Each number is 128 + 32 x the weight over its row's rms, rounded and kept within 0 to 255. Layers, rows and columns count from 0. The size above them is the row's rms in percent of the matrix's.

# layer 6 attention value, 64x64, rms 0.112, rows 35-59, columns 0-63
size [ 94  87  87 115  99 107  93  84  96  99 110  93  93  99  89 107 110 110  83  95 110  83  98 104 103]
[[ 76 159 144 143 131 110 199 126 147  83 156  61 142  93 185 130 157 116 124 135 106  88 102 108 171 141 143 124  97  51  98 128 115 144 141 117 121 160 157  88 137 168  94 178 158 160 125  97  65 118 186  84 150 130  95  90 114 106  90 123 105 112 111 168]
 [142 146 159 160 129 112 118 142  94 110 122 155 142  94 182 146 140 133 155 150 102 143 112  75 162 178 169 161 159 208  92 164 136 114  96 124 138  80  92  77  80 100 173 154  63 160 117  95 148 124 173  79  91 144 128 145 173 145 104 159 130 173 107  93]
 [141 110  82 130 107 165 123 164 122 116 141 168  93 114 110  89  90  40 115 159 160  49 120 164  96 134 172 106 129 177 158 106 128 133 130 144 161  86 124 122 133 139 102 128  78  92  92 172 142  86 162 141  55 120 142 108  94 142 150 154 124 151 185  87]
 [100 120  50 104  68 162 139 103 164 151 120 153  85 114 165 126 103 158 141 206 115 113 123  77  84 186 116 118 147 207 171 118  71 135 128 128 141  97  97  73 104 154 165  90 141  97 130 102 147 140  96 130 143 123 162 138 129 124 167  88 126 111 132  98]
 [116 109  98 130  74  79 154 130 125 120 106 150 124 109 175 192 138 155 114 117 117 135  98 107  63 141  79 159 122 169 106  99  93 142  83 141 108 103 117 119  97  86 154 140 151  94 166 148  65 130  55 110 119 132 168 138 116 173 150 155  87  63 145  65]
 [ 84 109  66 121 119 137 130 101 180 136 101 147 120 158 101 136 148 138 185 131 106 139 107 129  71 143 166  84 128 184 126 115  94 157 103 153 141  82 132 102  70  96 164  53 153 102 137 158 200 139 155 155  86 127 117 151  96 170 187 110  94 120 109 105]
 [151 205 220 112 178 115 120 103 115 107 123 117 145 146  64 125 144 162  85 106 106  98 121 154 149 124 130  97 105 195  94 139 144 139 102 139 131 140 208 108 146 160  96 135 110 137 159 196  58 101 147 112 137  97 118 111 108 151 133 118 133 144 175 111]
 [ 70 106 196 132 139 137 118 166 103 153 133 106 128 135  87 143 187  97 118  72 145  79 110 115 133 113  72  95 118 115  66 160 182 132 144 156 194 174 118 142 130 133 124  93 167 157 151 173 139 109  84 156 123 115 120 129  62 154  74 137 103 144 107 168]
 [113 130 116  95 183 145 113 116 150 155 154 116 107 143 167 160 112 141 117 109 199 159  97 148  72 103 109 115 146  71 140 170 108 159 153 113  96 112 129 130  71 158 132  99 159 163 101  96  87 158 183 133 138 185 182 146 154  52 118 150 163 128 193 120]
 [ 97 112 134 114  76 101 168 109 124 167 115 118 109  78 129 121 145 138 187 164 102 137 134 142 126 104 152 101 133 167 143 113 153 140  99  84 137 163 183  72 205  87 118  66 115  61 125 129 165 160 151 140 105 103 211 166 167 112 152 124 122 159 131 152]
 [133 142 100 100 100 164 154 186 185 118 113 145 146  73 175  74 134 113  96 178 146 145 158  94 123 198 188 163 104 131 157 115 106 110  85 106 125  90 123 149 142 150 116 139  65 161 111  46 144 153 133 131 177  95 128 142 159  97 100  97 153 130 147 114]
 [ 79 144 129 133  92 109 175 143 119 129 108 131 151 137 102 113 104 147 117 140 130 121 181 146 127  82  88 172 127 155 110 114 148 189 146 133 149  78 144 166 150 147 174  71 169  56 107 114 169 157  81 141  63 111 123 168  78 128 165  68 150 113 143  72]
 [119 129 118 129  81 155 129 139  87 148  69  60  81 117 167 196  90 119 165  90 117 167 161 139 167 147  97 130 177 152 142 127  99 153 119 150 146 174 135  98 130  41 151 142 154 129 146  69 157 148 151 106 142 163  93 181 142  83 111 126 118 133 167 143]
 [ 86 104 180 134 162  92 185 124 123 194 110 124 138 104 127 131 158 178 124 120 162 147 123  90 131 110 100 127 115 142 136 174 132 155 139 119 198 143 165 127 134 163 138  99 164 122 112 135 139 107 124 242 136  66 145 137 166 189 154 157 106 173  99 143]
 [125 180  98 101 113 146 157 154 154 171 171 149 194 158 162 124 147 109 192 179  99 127 136 137 114 184 125 111 115 165 142 136 210 155 131 152 135 107  91 111 146  90 171 144 123 152 106 112 147  82  73 171 105 133 167 165  90 142 174 124 125  97 182 128]
 [ 82 147 162 139 126 147 198 120 133  78 138 147 156  89 139 190 119 128 194 151 200 111 173  83 122 152 176 117  99 135 171  87 123 139 166 139 122 100 118  85  97  97 176 148 185  91 105 174 162 147 119 134  98 151 157 157 117 116 139  79  95 123 132 121]
 [185 158 190 127 127 127 108 135 126 127 176 149 104 183  80 150 156 185  85 132 117  97  91 114 113  92  94 106 112 144  56 137 147 151 137 133 124 140 186 129 151  62 137 196 142 139 147 166 137 172 126  98 130 129 106 160 127 143 109 104 124 160 211 152]
 [ 92  78 186 140  96 154 128  96 132 132 128 117 114 140  79 102 107 154 118  98 117 137 165 235 121 161 140 117 116 109 142 116 180 110 143  77 175 174 137 102 126 147 132  99 118 138  80 119 152 169 156 129  91 129 120 161 167 134  98 184  97 174  82 186]
 [107 134 118 117 108 120 144 188 120 175 122 140  99 127 133 139 157 169  92 113 148 129 153 139 139 125 117 105 168 172  93 150 117  84 147 168  99 118 134 105 103 140 109 153 103 149  86 136 106  92  74 146 206  60 168 103 183 204 100 180 130  80  82  98]
 [132 109 114 149 156 115  98 131 146 131 119 101 144  88 130 170 133 146 127 108  65  55 134 111 122 184  89 188 165 130  87 136 128  76  89 122 128 131 132 114 130  86  53 160 131 137 119  74 136  38 101 141 154 126 162 159  93 121  67 149 135  83 144 149]
 [116  40  60 107  99  99 115 100 174 136 129 132 153 141 133  91  86 163 146 133 133 110  87 130  93  82 117  94 173 131 202 115 134 143  99 120 144 152 118  69  92 116 169 168  99 156  80  87 155 125 148 151 107  91 168 191 151 119 127 124  86 135 152 122]
 [118 139 145 117 182 114 145 169 143 163 147 150 139 128 111 169 149 120  71 103 101  60 153 125 125 171 181 111 181 173 114 124 146 123 141 114  65 100 164 128 103 158  88 179 126 155 109 133 133 154 180 110 154 121 137 126 191 197 116  76  69 142 107  93]
 [163 153 132 138 155 135 128 107 134 100 128  84 127 149 163 126 207 187 120  44  73 124 147 116 130 189  86 151 167 104 103 121 120 100 122 188 129 120 135 154 108 183 148  92 158 107 167 156 114 175 155 130 158 120 131 105  78 152  99 157 119 192 145 100]
 [125  97 116 108 173 116 109 152 146 126 145 143 162 134 141 124 168 112 130 146 183 139  90 134  79 150 132 150 116 121 181 117 215 162 100 130  51 137 188 160 144 110 124 136  77 157 117 134 103 100  96  96 156 119 144  90 138 194 188 138 198 129 155  96]
 [118  99 114 116 145  84 130 152 128 148 123 105 126 160 149 157 124  88 140 139 155  97 147  84 115 148 128 130  84 116  63  91 201  92 133 142 158 167  84 145 149 130 141 193 151 182 162 121  78 106 105  90 125  65 128  90 125 200 155 172 132 127 194 146]]
# layer 6 attention output (transposed), 64x64, rms 0.156, rows 35-58, columns 0-63
size [101 107 106  96 105 100  90  95 106 103 111 105  94 101  90 133 106 116 107  96 108  86 105 105]
[[ 72 128 138 134 101 113 138 120 127 102 110 120  46 123 143 132 124 133 133 151 158 120 186  80 164 160  69 138 118 125 127 121 116 147  94 162  54 165 116 126 154 124 190 138  37 157 127 129 167  91 100 130  81 148 163 138 118 149 151 167 170 168 174 102]
 [124 128 120 108 114 207 133  85 179 215 182 125  82 178 135 157 117 138 127  98 126 168  78 116 110 110 120 112 145  68 100 112 151 160 111  80 108 149 144 185 116  94 184 157 115 160  84  73  95 107 114 145 170 101 135 126 100 139 129 142 102 141 110 145]
 [136 167 130 117 164 157  77 115  96 158 108  43 138 139  94 152 128 122  84 150 121 141 102 111 134 155  56 139 125 119 140 136 111 164 108 167 145 102 167 129 137 173 139 172 172 132 110 128 121 197 155  87 155 102 111 169 190 117  63 110 150  81  84  92]
 [219 153 140 165 135 119 136 118 104 136 115 101 140 160 132 143 162 101 105  93 123 117 106 189 172 120 137 178  89  83 160 186 114 110 103  72 116 152 141 149 144  86 137  79 149 128 106  93 125 158 170  67 105 103  88 141 102 112 124 201 109  93 156  96]
 [138 156 165 161 146 111  54 100 143  95 142 164 183 154  93 126  80  71 112 103 190  84 126 204 169 112 101 172 109 138 144 139 133 112 101  75 128 123 104 142 160 140  97 116 177 165  82 124 136  79 168  83 107 113 136 136 153 131 100 152 103 122 155 161]
 [174 161  96 126 156  90 101 147  93 107 138 127 140  61 122 132  89 101 109  83 141 113 103 108 130 141 117 129 170  94 113 138 121 137 119 142 181 103 103 137 168 130  92 211 179  89 107 137 137 155 168  85 127 166 140 190  79 138  59 152 106 170 186 132]
 [112 145 111 156 110 159 115 144 177 202 125  72  76 106 141 114 116 113 168 134 132 134 143 169  99 165  28 112 117 121 167 167 120  80 162  90 147 150 134 106  97 166 165 168 168  95  69 141 131 137 127  93 100 118 130 109 122  88 104 135 177 177 118 132]
 [153  85 148 136 126 114 178  99 114 139 140 150  79 115 120  96  16 164 105 198 134 146 192  84 130 117 115 154 109 171 144 136 143 119 171 149 103  78 118 121 141 174 117 142  98  98 115  97 170 134  85 152 162 160 114 178 124 122 148  98 127  78 131  99]
 [147 103 166 150  87  97 151 128  97 114 164  93 147 134 164  96 141 131 140  87 130 132 121 121  97 176 137 121 113 186  92 146 158 124 150 124 110 181 146 104 155 102 117 153 126 141 126 205 114 123 110  67 126  11  98 153 187  83 117 132 112 103 136 178]
 [117 111  87 143 116 141 134 120 126 156  96 185 109 174 114 120 120 164  59 134 163 114 153 138 152 218 161  93 116  66 143 154 148 128 137 171 157 197 124 124  93 177 112 194  90  75 148 100 106 129 129 136 104 130 122 109  81 123  87 141  80 100 138 109]
 [104 142 101 124  89 143 137 116 128 164 149 196 134 161 150 139 143 160 175  20 135 117 116 103 131 150 131 137 138 144 140 128 165 100 101  90  88 119 133 144 117  92 140 101  88 151 207 113 123 153 174 161 101 107 114 138  87  97  77 185 178 104 131  77]
 [131 117  95 173 113  92  93 113 121  71 125 134 150  96 100  62 143 121 159 112 157 114  68 126 176 130 156 143 147 130 213 147 130  77 133 187 180 128 184  65 115 121 107 149 166 136  89 130  97 154 145 153 161 115 158 119 142 143  78 105 159  86 134 100]
 [120  73 155 131 143 136 173 114 123 140 150 143  83 101 129 150 111 150 127 127 183  86 178 141 123 151 107  72 120 132  88 129  91 102 150 117 200 116 129 157  99  99 144 103 118 153 127 153 126 209 100 137 184  94 135  69  85 199 163 139 113 113  63 140]
 [171 135 131 130  85 118 170 132 143 103 137 178 123 163  93 154 106 113 167 129 115 141 130 167  72 162 156 154 138 141 128 115 151 119 155 169 102 135  79 123 194 174 124 146  86 113  83  93 153 137 129 119  94 144 172 195 117  55  62  92 109  88 117  73]
 [165 125 180 179 106 108 128 143 144 152 159 110 128 121 174  90 166 131  47  80 123  80 125 109 139 145 132 166 117 102 150 151 132  96  75  81 123 108 182 135 150 153  75 123 154 105 115 129 171 110 143 141 156  86 186  72 123 149 157  85 152 172 102  76]
 [123 154 158 147  96 135 116 101 138 117 143 136 196 152 123  87 164  96 133 118  67 129 134 130 138 161 152 158 116 111 111 165 123 113  79 134 154 145  95 167 169  91 104 132 194 154  87 121 163 123 218  79 117 128  87  84 164 136  91 172  57 101 108 111]
 [134 103  54 164 141 139 148 134 198 150  96 109 129 126 187 114 110 114 140 191 114 114 105 146 151 110  93 159 123 166 126 149 173 178  59 103 131 123  76 174 145 117  77 146 121 135 116 169  62 132  84 126 183  89 107  75 126 123 149 158 109 118 134 137]
 [110 122 154  78 160 130 182 161  89 146 108 105 130  77  90 167 100 149 105 154 190 131 168 141 140 164  97  56 139 123 125 113 197 122 173 179  90 122 151 107  80  67 110 115 131  69 200 153 135 128 116 121 155 109 142 123 125 128 108 135 142 158  89 113]
 [136 126 154  95 123 144 176 155 132 107  98 137 111 218 147 117 112 159 199 139 118 133 107 130 122 143 132 184  38 158 118  92 111  98 196  46 150 129  66 123 138 132 131 122 129 149 135  78 155 119  92 157 118 131  95 129  90 104 150  87 139 143 135 146]
 [150 111 163 139 108 134 120 139 114 110 114 162 101 170 136 136 128 106 104 113 189 186 119  80 149 116 117 141 136 130 146  55  98 131 140  69  75 149 136 199 132 152 154  69  90  76 174 129  87 135 141 149 169 153 135  26 123 132 158 158 134 121 139 128]
 [160 116 186 146 155 156 143 147 140 123 174 143  89  73  89 125 179 100 129 151 104 149 141 145 178 167 158 178 185  98  91  94 155 163 100 182  95  89  81 136 153 151  84  88  85 126 164 112  98 145 129  95 122  93 142 120 100  61 139  82 130 136 120 106]
 [ 80 185  93 145 142 182 120 162  90 186 142  98 134 126 143 117  91 124 172 134 136 176  78 122 121 120 133 198  84  47 145 153  82 126  97  77 124 185  98 126 143 100 133 115 124 172 108 177 164 111 106 115 134 137 103 123 109 104  82 160 117 140 122 173]
 [152 170 143 133 131 106  69 181 138 182 147 122 124  85 175 157  73  84 138 181 108 140 120 119 102 136 107  55  96 161 147 133 103 116 180 113 131 101 137 146 168  98 135 104 123 115 117  69 121  83  69 134 155 124 184 143 111 148 157 202 156  99 114 120]
 [107 197 100 175 154 134 147 113 144 156 139 105  97 156 135  95 116 135 160 117  89  96 115 102 157 120 169  78 119 124 164 102 106 153 120 108  87  56 147  84 128 154 157 134 113 180 105 161 133 106 136 173 195 115 115 144  98 107  60 113 158 201  80 144]]